{"hidden_size": 448, "head_dim": 64, "hidden_act": "tanh_gelu", "positions": "learned", "qk_norm": false, "tie_word_embeddings": true, "init_std_up": 0.0166, "optimizer": "adam_atan2", "beta2": 0.95, "lr_head": 0.00552, "max_grad_norm": 0.5, "warmup_steps": 317, "final_lr_fraction": 0.0, "train_tokens": 906800000, "max_steps": 6919}
Each number is 200 + 30 x the weight over its row's rms, rounded and kept within 0 to 999. Layers, rows and columns count from 0. The size before them is the row's rms in percent of the matrix's.

# layer 7 MLP up, 2688x448, rms 0.0381, rows 251-279, columns 112-167
069,254,208,163,241,230,303,156,224,204,146,176,114,215,171,177,249,215,167,167,225,193,256,148,213,236,195,257,201,151,177,251,210,178,209,219,175,152,207,165,242,175,172,226,177,225,193,194,257,162,196,196,170,198,174,179,193
072,164,178,226,102,226,266,129,191,200,127,205,210,219,196,267,216,220,215,265,219,184,230,149,205,225,177,206,168,180,193,160,162,176,200,174,191,188,187,135,183,178,203,203,198,170,185,210,181,172,168,183,200,212,195,218,192
097,202,214,254,214,205,214,229,193,176,152,261,168,228,195,224,241,219,179,221,208,218,197,247,189,177,267,163,183,211,206,185,181,265,236,182,144,198,238,156,202,154,189,165,227,141,138,206,175,184,230,200,231,171,220,195,145
108,244,193,220,195,268,232,186,205,221,121,198,209,252,200,235,234,202,192,248,129,223,190,165,172,253,199,179,163,196,214,149,185,167,224,208,157,235,178,180,209,182,195,218,188,207,209,172,196,189,174,200,224,177,227,179,187
114,221,198,127,196,216,228,172,244,188,201,228,178,221,188,153,231,268,186,205,222,199,207,227,220,226,206,245,116,197,183,279,204,164,207,228,139,215,202,134,174,232,196,245,176,219,165,218,221,205,176,156,157,152,208,175,220
119,205,213,129,176,234,196,174,220,209,180,221,165,228,189,215,184,165,209,196,214,201,200,185,177,214,220,237,186,156,139,191,213,186,223,161,242,201,199,169,207,228,196,147,234,194,183,228,190,238,181,168,218,237,200,176,132
104,163,203,209,168,227,169,202,298,242,235,225,255,180,206,207,210,281,194,223,195,193,221,238,189,171,140,224,184,193,180,178,198,199,206,213,181,219,169,154,214,203,218,226,194,199,157,180,238,171,174,176,148,184,164,182,191
108,175,226,216,200,232,264,245,181,191,175,184,191,173,173,181,193,200,196,211,209,244,186,185,148,225,177,184,234,210,113,179,158,159,180,186,192,211,174,145,249,185,195,201,163,190,147,216,195,245,229,122,226,149,216,146,230
117,176,191,189,213,190,194,132,225,170,170,205,255,207,122,218,251,247,252,182,182,159,206,157,224,194,151,223,186,176,229,152,193,152,186,169,212,188,214,168,149,190,209,169,179,160,203,208,221,219,149,151,150,218,164,210,185
039,195,162,208,215,188,188,248,256,233,188,210,221,175,226,176,197,213,148,205,194,221,188,185,221,196,180,169,178,190,226,132,164,184,199,219,192,212,157,217,158,146,199,209,198,236,230,144,151,223,259,197,201,167,209,196,204
083,179,214,164,208,175,182,189,231,170,255,203,221,175,155,220,186,179,192,152,175,198,142,183,217,224,186,226,208,155,263,217,212,185,161,221,187,231,225,229,189,189,175,190,180,167,232,225,161,174,201,172,213,219,186,146,198
105,197,232,229,212,217,269,216,180,213,133,208,167,201,218,190,145,189,184,195,229,185,154,182,183,198,233,235,196,212,252,201,213,237,278,198,138,169,224,157,141,152,196,231,193,197,169,221,255,179,192,174,235,192,269,173,186
080,173,233,218,116,247,243,217,215,236,201,205,171,242,190,223,204,236,195,203,228,197,202,199,215,213,141,180,214,171,223,178,202,186,233,186,191,193,171,191,250,172,141,208,184,212,223,165,185,211,183,167,202,183,156,166,232
123,166,204,174,217,210,208,129,240,212,191,201,181,237,197,227,226,232,184,225,189,273,174,160,213,150,201,205,216,135,214,206,207,241,234,204,223,216,210,208,187,197,176,182,161,214,262,153,200,205,208,146,197,155,228,203,223
109,170,222,223,198,249,193,222,211,226,147,188,147,198,226,219,208,209,220,220,227,205,231,189,178,237,193,204,223,225,232,216,159,256,213,197,223,202,209,230,191,166,200,241,171,188,198,193,242,237,251,174,217,196,182,181,117
113,216,235,251,221,235,199,208,216,245,195,255,165,190,228,220,201,157,185,219,247,228,233,169,201,175,222,174,214,236,212,193,143,223,188,236,238,179,241,216,169,214,216,133,228,213,178,227,217,245,183,185,211,162,201,202,194
107,191,214,163,184,185,182,223,183,173,124,194,193,240,191,173,249,248,240,206,216,189,197,198,183,172,128,225,171,151,211,208,189,166,253,194,241,259,207,198,233,216,176,223,184,217,253,178,154,182,130,166,233,180,224,148,186
097,234,208,241,215,228,170,189,163,172,206,192,219,251,168,190,246,218,181,174,188,191,217,203,224,183,192,237,182,157,169,241,244,140,233,178,203,189,223,223,263,207,189,213,230,204,201,192,138,192,194,190,235,207,252,214,219
119,210,213,211,191,199,247,171,228,197,226,208,238,210,184,219,196,190,204,163,201,235,219,188,231,176,191,199,197,176,208,143,224,173,227,143,194,275,222,209,245,200,138,216,178,150,200,230,194,159,201,194,170,232,159,192,212
053,198,242,188,223,118,230,216,215,190,194,256,179,185,219,187,159,214,201,234,163,174,175,253,142,163,187,228,186,195,212,187,214,173,169,153,208,154,180,218,178,193,218,212,198,216,208,227,202,204,200,238,220,174,188,246,240
115,174,217,207,204,223,190,211,169,175,166,248,246,193,195,240,225,167,233,181,225,227,243,206,214,177,201,218,194,190,248,171,255,212,200,188,199,156,149,207,228,166,174,245,168,194,202,195,172,201,190,198,229,190,223,163,196
105,217,181,262,187,254,205,177,187,212,185,256,210,218,215,217,254,242,198,226,199,224,192,198,231,159,210,219,181,224,226,226,190,167,165,233,198,160,192,205,199,220,162,227,193,219,220,178,223,211,156,166,196,207,243,180,178
059,181,185,208,213,167,189,184,235,188,228,206,187,186,191,166,138,214,209,198,164,151,200,218,168,224,236,263,195,128,247,200,237,197,188,157,215,165,209,189,210,199,226,228,205,211,254,161,206,203,142,204,158,226,169,192,162
096,222,199,206,226,194,208,193,191,189,193,165,208,216,178,246,189,216,181,230,197,261,222,227,178,217,217,233,192,193,189,161,167,241,214,226,203,185,177,165,208,215,197,170,167,211,182,225,185,186,209,194,208,177,160,175,206
094,178,244,191,220,177,272,208,197,126,138,227,153,182,229,251,220,197,185,208,221,159,204,181,200,242,218,173,112,205,234,204,224,177,214,179,184,223,167,152,264,211,220,186,193,215,193,182,174,200,184,223,239,206,214,193,170
125,249,181,186,223,258,211,178,164,169,125,216,145,182,186,261,228,208,196,186,207,214,210,161,190,204,220,180,203,222,192,182,182,185,220,184,251,232,232,171,187,204,104,208,207,160,210,260,157,238,226,177,196,154,198,169,171
124,201,199,219,202,221,195,183,195,186,178,177,234,215,198,229,192,213,252,234,226,248,177,165,205,260,176,203,188,229,253,186,234,202,243,249,226,167,269,233,174,162,215,248,191,171,174,194,214,233,199,186,153,185,176,223,190
088,182,241,186,206,174,208,219,170,214,188,265,222,192,198,243,219,157,210,217,155,161,214,251,217,206,222,187,124,162,208,202,144,214,216,165,205,242,226,222,222,186,217,181,182,239,137,172,226,202,241,181,192,218,137,187,218
118,192,233,182,209,227,219,215,188,177,172,227,151,225,207,175,190,218,200,181,233,198,184,191,132,249,186,189,119,160,218,203,180,193,156,258,157,174,151,149,272,190,209,178,196,138,261,239,229,233,238,218,160,237,174,136,188
# layer 7 MLP down (transposed), 2688x448, rms 0.0355, rows 251-279, columns 112-167
055,156,205,247,217,212,175,238,164,238,268,194,214,218,237,216,96,202,194,195,198,188,161,194,173,183,159,231,176,214,211,195,187,220,176,169,225,221,221,259,205,199,217,194,157,248,241,247,183,226,202,196,229,216,167,222,187
063,235,203,222,283,210,163,236,228,186,268,188,217,223,198,180,177,163,123,131,244,172,195,212,172,149,168,202,180,178,206,267,271,171,217,178,181,251,190,181,191,225,166,203,240,199,220,173,213,164,251,230,221,187,206,180,212
102,218,204,187,195,210,194,252,231,188,270,138,219,165,200,214,187,182,190,168,213,232,188,234,217,181,193,191,145,186,180,216,201,170,181,219,213,206,138,173,191,165,234,203,195,239,169,162,225,199,169,213,206,223,193,190,206
093,214,208,195,134,239,184,166,204,188,169,218,214,197,233,213,208,179,148,236,196,140,221,201,211,225,160,204,180,213,206,160,232,146,223,192,107,241,218,208,217,165,234,220,192,203,208,181,178,203,202,224,217,163,200,210,185
114,183,229,195,208,158,168,252,163,200,212,168,203,199,268,153,179,236,176,164,245,230,257,206,204,171,191,218,262,261,210,253,243,207,185,180,185,177,234,151,166,217,122,179,213,193,161,230,211,187,150,182,203,223,227,158,207
123,198,210,196,188,198,221,157,149,234,185,219,183,129,225,173,238,224,177,152,160,151,149,174,164,201,160,160,210,190,244,158,214,192,202,223,226,188,156,209,256,175,283,156,228,204,218,181,221,259,203,240,248,238,204,227,151
115,223,173,195,221,201,151,209,178,176,235,198,120,170,219,201,194,194,209,167,186,196,218,162,230,160,221,210,213,206,223,200,177,195,206,252,197,174,221,180,239,172,218,160,184,181,215,224,128,238,216,177,203,225,216,207,191
099,183,259,194,208,213,208,197,202,237,193,197,238,212,246,249,166,213,193,192,166,242,201,186,217,131,169,203,251,181,192,115,227,139,215,231,204,202,170,230,138,185,188,167,140,165,239,232,163,198,264,155,191,235,222,216,193
112,237,154,255,202,169,147,187,196,161,220,151,205,232,219,237,227,169,161,241,222,236,217,237,282,135,142,198,224,124,188,125,187,225,181,169,231,224,170,212,190,223,207,182,283,225,198,182,194,177,255,181,210,174,180,200,239
026,243,204,207,209,187,215,230,182,189,266,216,141,240,185,173,202,183,254,160,207,175,180,220,219,195,223,208,196,213,233,224,169,195,253,203,211,167,228,177,254,223,195,164,230,209,197,253,198,212,151,149,213,201,210,226,204
069,194,167,182,225,220,210,180,171,223,184,212,187,181,222,198,236,173,234,213,221,204,211,214,148,174,233,202,249,234,166,179,250,209,173,228,198,257,182,174,168,224,223,235,173,184,166,190,248,209,207,169,183,230,252,182,214
100,234,198,231,199,196,216,168,179,206,167,235,197,216,205,156,235,179,178,176,215,176,193,202,172,183,182,206,200,205,212,156,256,184,273,178,197,228,137,228,198,161,268,190,145,221,183,190,165,169,217,182,207,169,197,202,203
075,235,183,196,249,177,216,210,237,168,200,199,211,219,225,269,178,183,151,186,191,173,170,181,191,197,185,242,171,226,163,234,154,224,193,223,209,194,228,208,183,195,221,243,231,206,198,172,213,200,230,179,171,192,240,213,224
133,204,231,217,223,222,204,198,219,234,205,225,159,187,188,171,239,198,174,159,205,173,253,218,214,207,228,199,244,241,206,189,236,194,213,187,165,213,266,235,216,187,158,244,214,218,210,246,164,192,186,154,228,234,161,218,237
117,171,171,174,174,182,210,226,188,173,191,214,243,204,197,171,179,224,184,163,232,265,210,192,123,243,242,193,214,234,153,212,243,199,215,185,202,201,161,232,211,215,204,227,199,214,223,197,196,206,188,228,188,154,246,222,204
101,206,223,194,174,216,189,179,178,163,231,220,186,163,197,175,251,213,199,246,213,182,167,210,185,194,188,221,178,206,125,261,205,205,151,275,216,212,161,207,205,92,243,202,221,171,196,201,259,205,202,193,180,231,131,203,207
097,157,233,185,207,249,207,161,191,229,190,176,210,213,226,145,134,163,182,165,237,219,193,164,237,248,178,195,193,225,216,167,240,188,240,211,197,214,238,156,181,216,181,193,133,186,212,172,203,202,225,207,189,159,184,193,172
092,189,216,205,192,137,199,166,216,186,210,183,179,223,173,183,192,181,207,199,248,193,252,184,180,222,258,223,236,200,179,215,206,208,136,276,223,172,149,167,190,246,205,191,163,225,240,177,247,191,203,165,207,208,176,123,200
136,176,231,243,187,243,241,180,193,222,201,237,189,187,234,196,210,253,233,227,227,202,245,192,223,229,229,201,176,240,193,186,234,239,241,183,196,216,167,141,131,183,128,194,235,238,232,178,201,159,224,177,204,217,180,180,160
049,217,199,169,180,248,205,201,204,180,146,169,187,229,221,185,239,203,179,176,229,210,224,194,251,206,223,169,242,208,220,226,155,195,225,233,176,257,259,161,217,142,251,160,214,162,209,192,227,200,242,186,143,216,230,150,202
120,232,186,178,216,173,202,229,201,186,185,175,229,226,169,189,233,245,199,245,176,238,245,134,209,176,192,215,207,206,193,212,181,214,215,141,218,209,220,191,227,221,201,258,205,188,205,169,238,215,206,152,205,203,216,206,178
105,162,268,210,179,155,194,209,249,167,174,128,237,189,217,225,248,244,186,284,187,219,263,201,213,228,235,169,209,197,171,153,163,222,232,232,220,212,156,226,176,173,239,203,201,188,198,163,197,214,192,236,219,210,210,172,163
048,217,180,171,176,248,202,211,198,219,156,168,135,220,238,217,232,213,217,166,236,208,200,195,229,206,166,152,207,208,205,172,194,218,215,242,182,214,240,228,153,189,157,188,199,153,164,236,191,191,255,184,239,181,221,247,224
083,164,165,209,178,232,195,193,177,212,179,234,147,184,240,218,215,179,160,163,214,228,190,161,238,152,200,161,255,177,209,209,188,234,253,152,228,259,162,213,212,227,221,204,184,195,226,210,165,195,209,214,159,210,191,246,162
088,171,190,211,171,241,242,199,180,217,184,209,244,177,186,254,169,227,232,223,199,154,186,192,190,191,188,203,236,161,181,243,231,218,275,171,198,158,180,184,188,222,208,185,186,192,237,197,211,155,230,150,158,116,213,200,214
134,195,208,213,153,172,208,182,211,172,231,233,214,212,159,196,186,222,227,207,201,186,169,211,223,186,165,169,177,186,164,245,198,228,227,230,210,165,213,242,197,175,200,157,236,173,190,226,234,180,176,192,191,191,183,203,178
140,128,153,262,202,178,235,240,181,225,175,162,212,192,251,123,207,169,189,182,170,199,220,156,190,255,220,182,188,231,214,190,169,163,149,303,232,264,193,179,151,173,171,200,204,184,237,213,187,240,183,216,190,210,223,223,169
080,149,147,247,175,239,280,218,194,118,160,172,220,214,208,184,245,204,175,187,225,216,171,212,197,207,171,227,175,229,237,204,257,194,153,205,245,218,211,226,215,207,167,223,233,155,261,200,170,248,183,182,236,197,232,221,177
125,198,179,196,210,195,226,170,166,261,195,189,206,262,163,234,234,207,193,220,235,221,181,211,165,208,221,162,192,271,236,267,201,181,170,200,207,188,197,149,242,187,172,205,207,200,200,195,154,194,185,211,203,260,247,202,229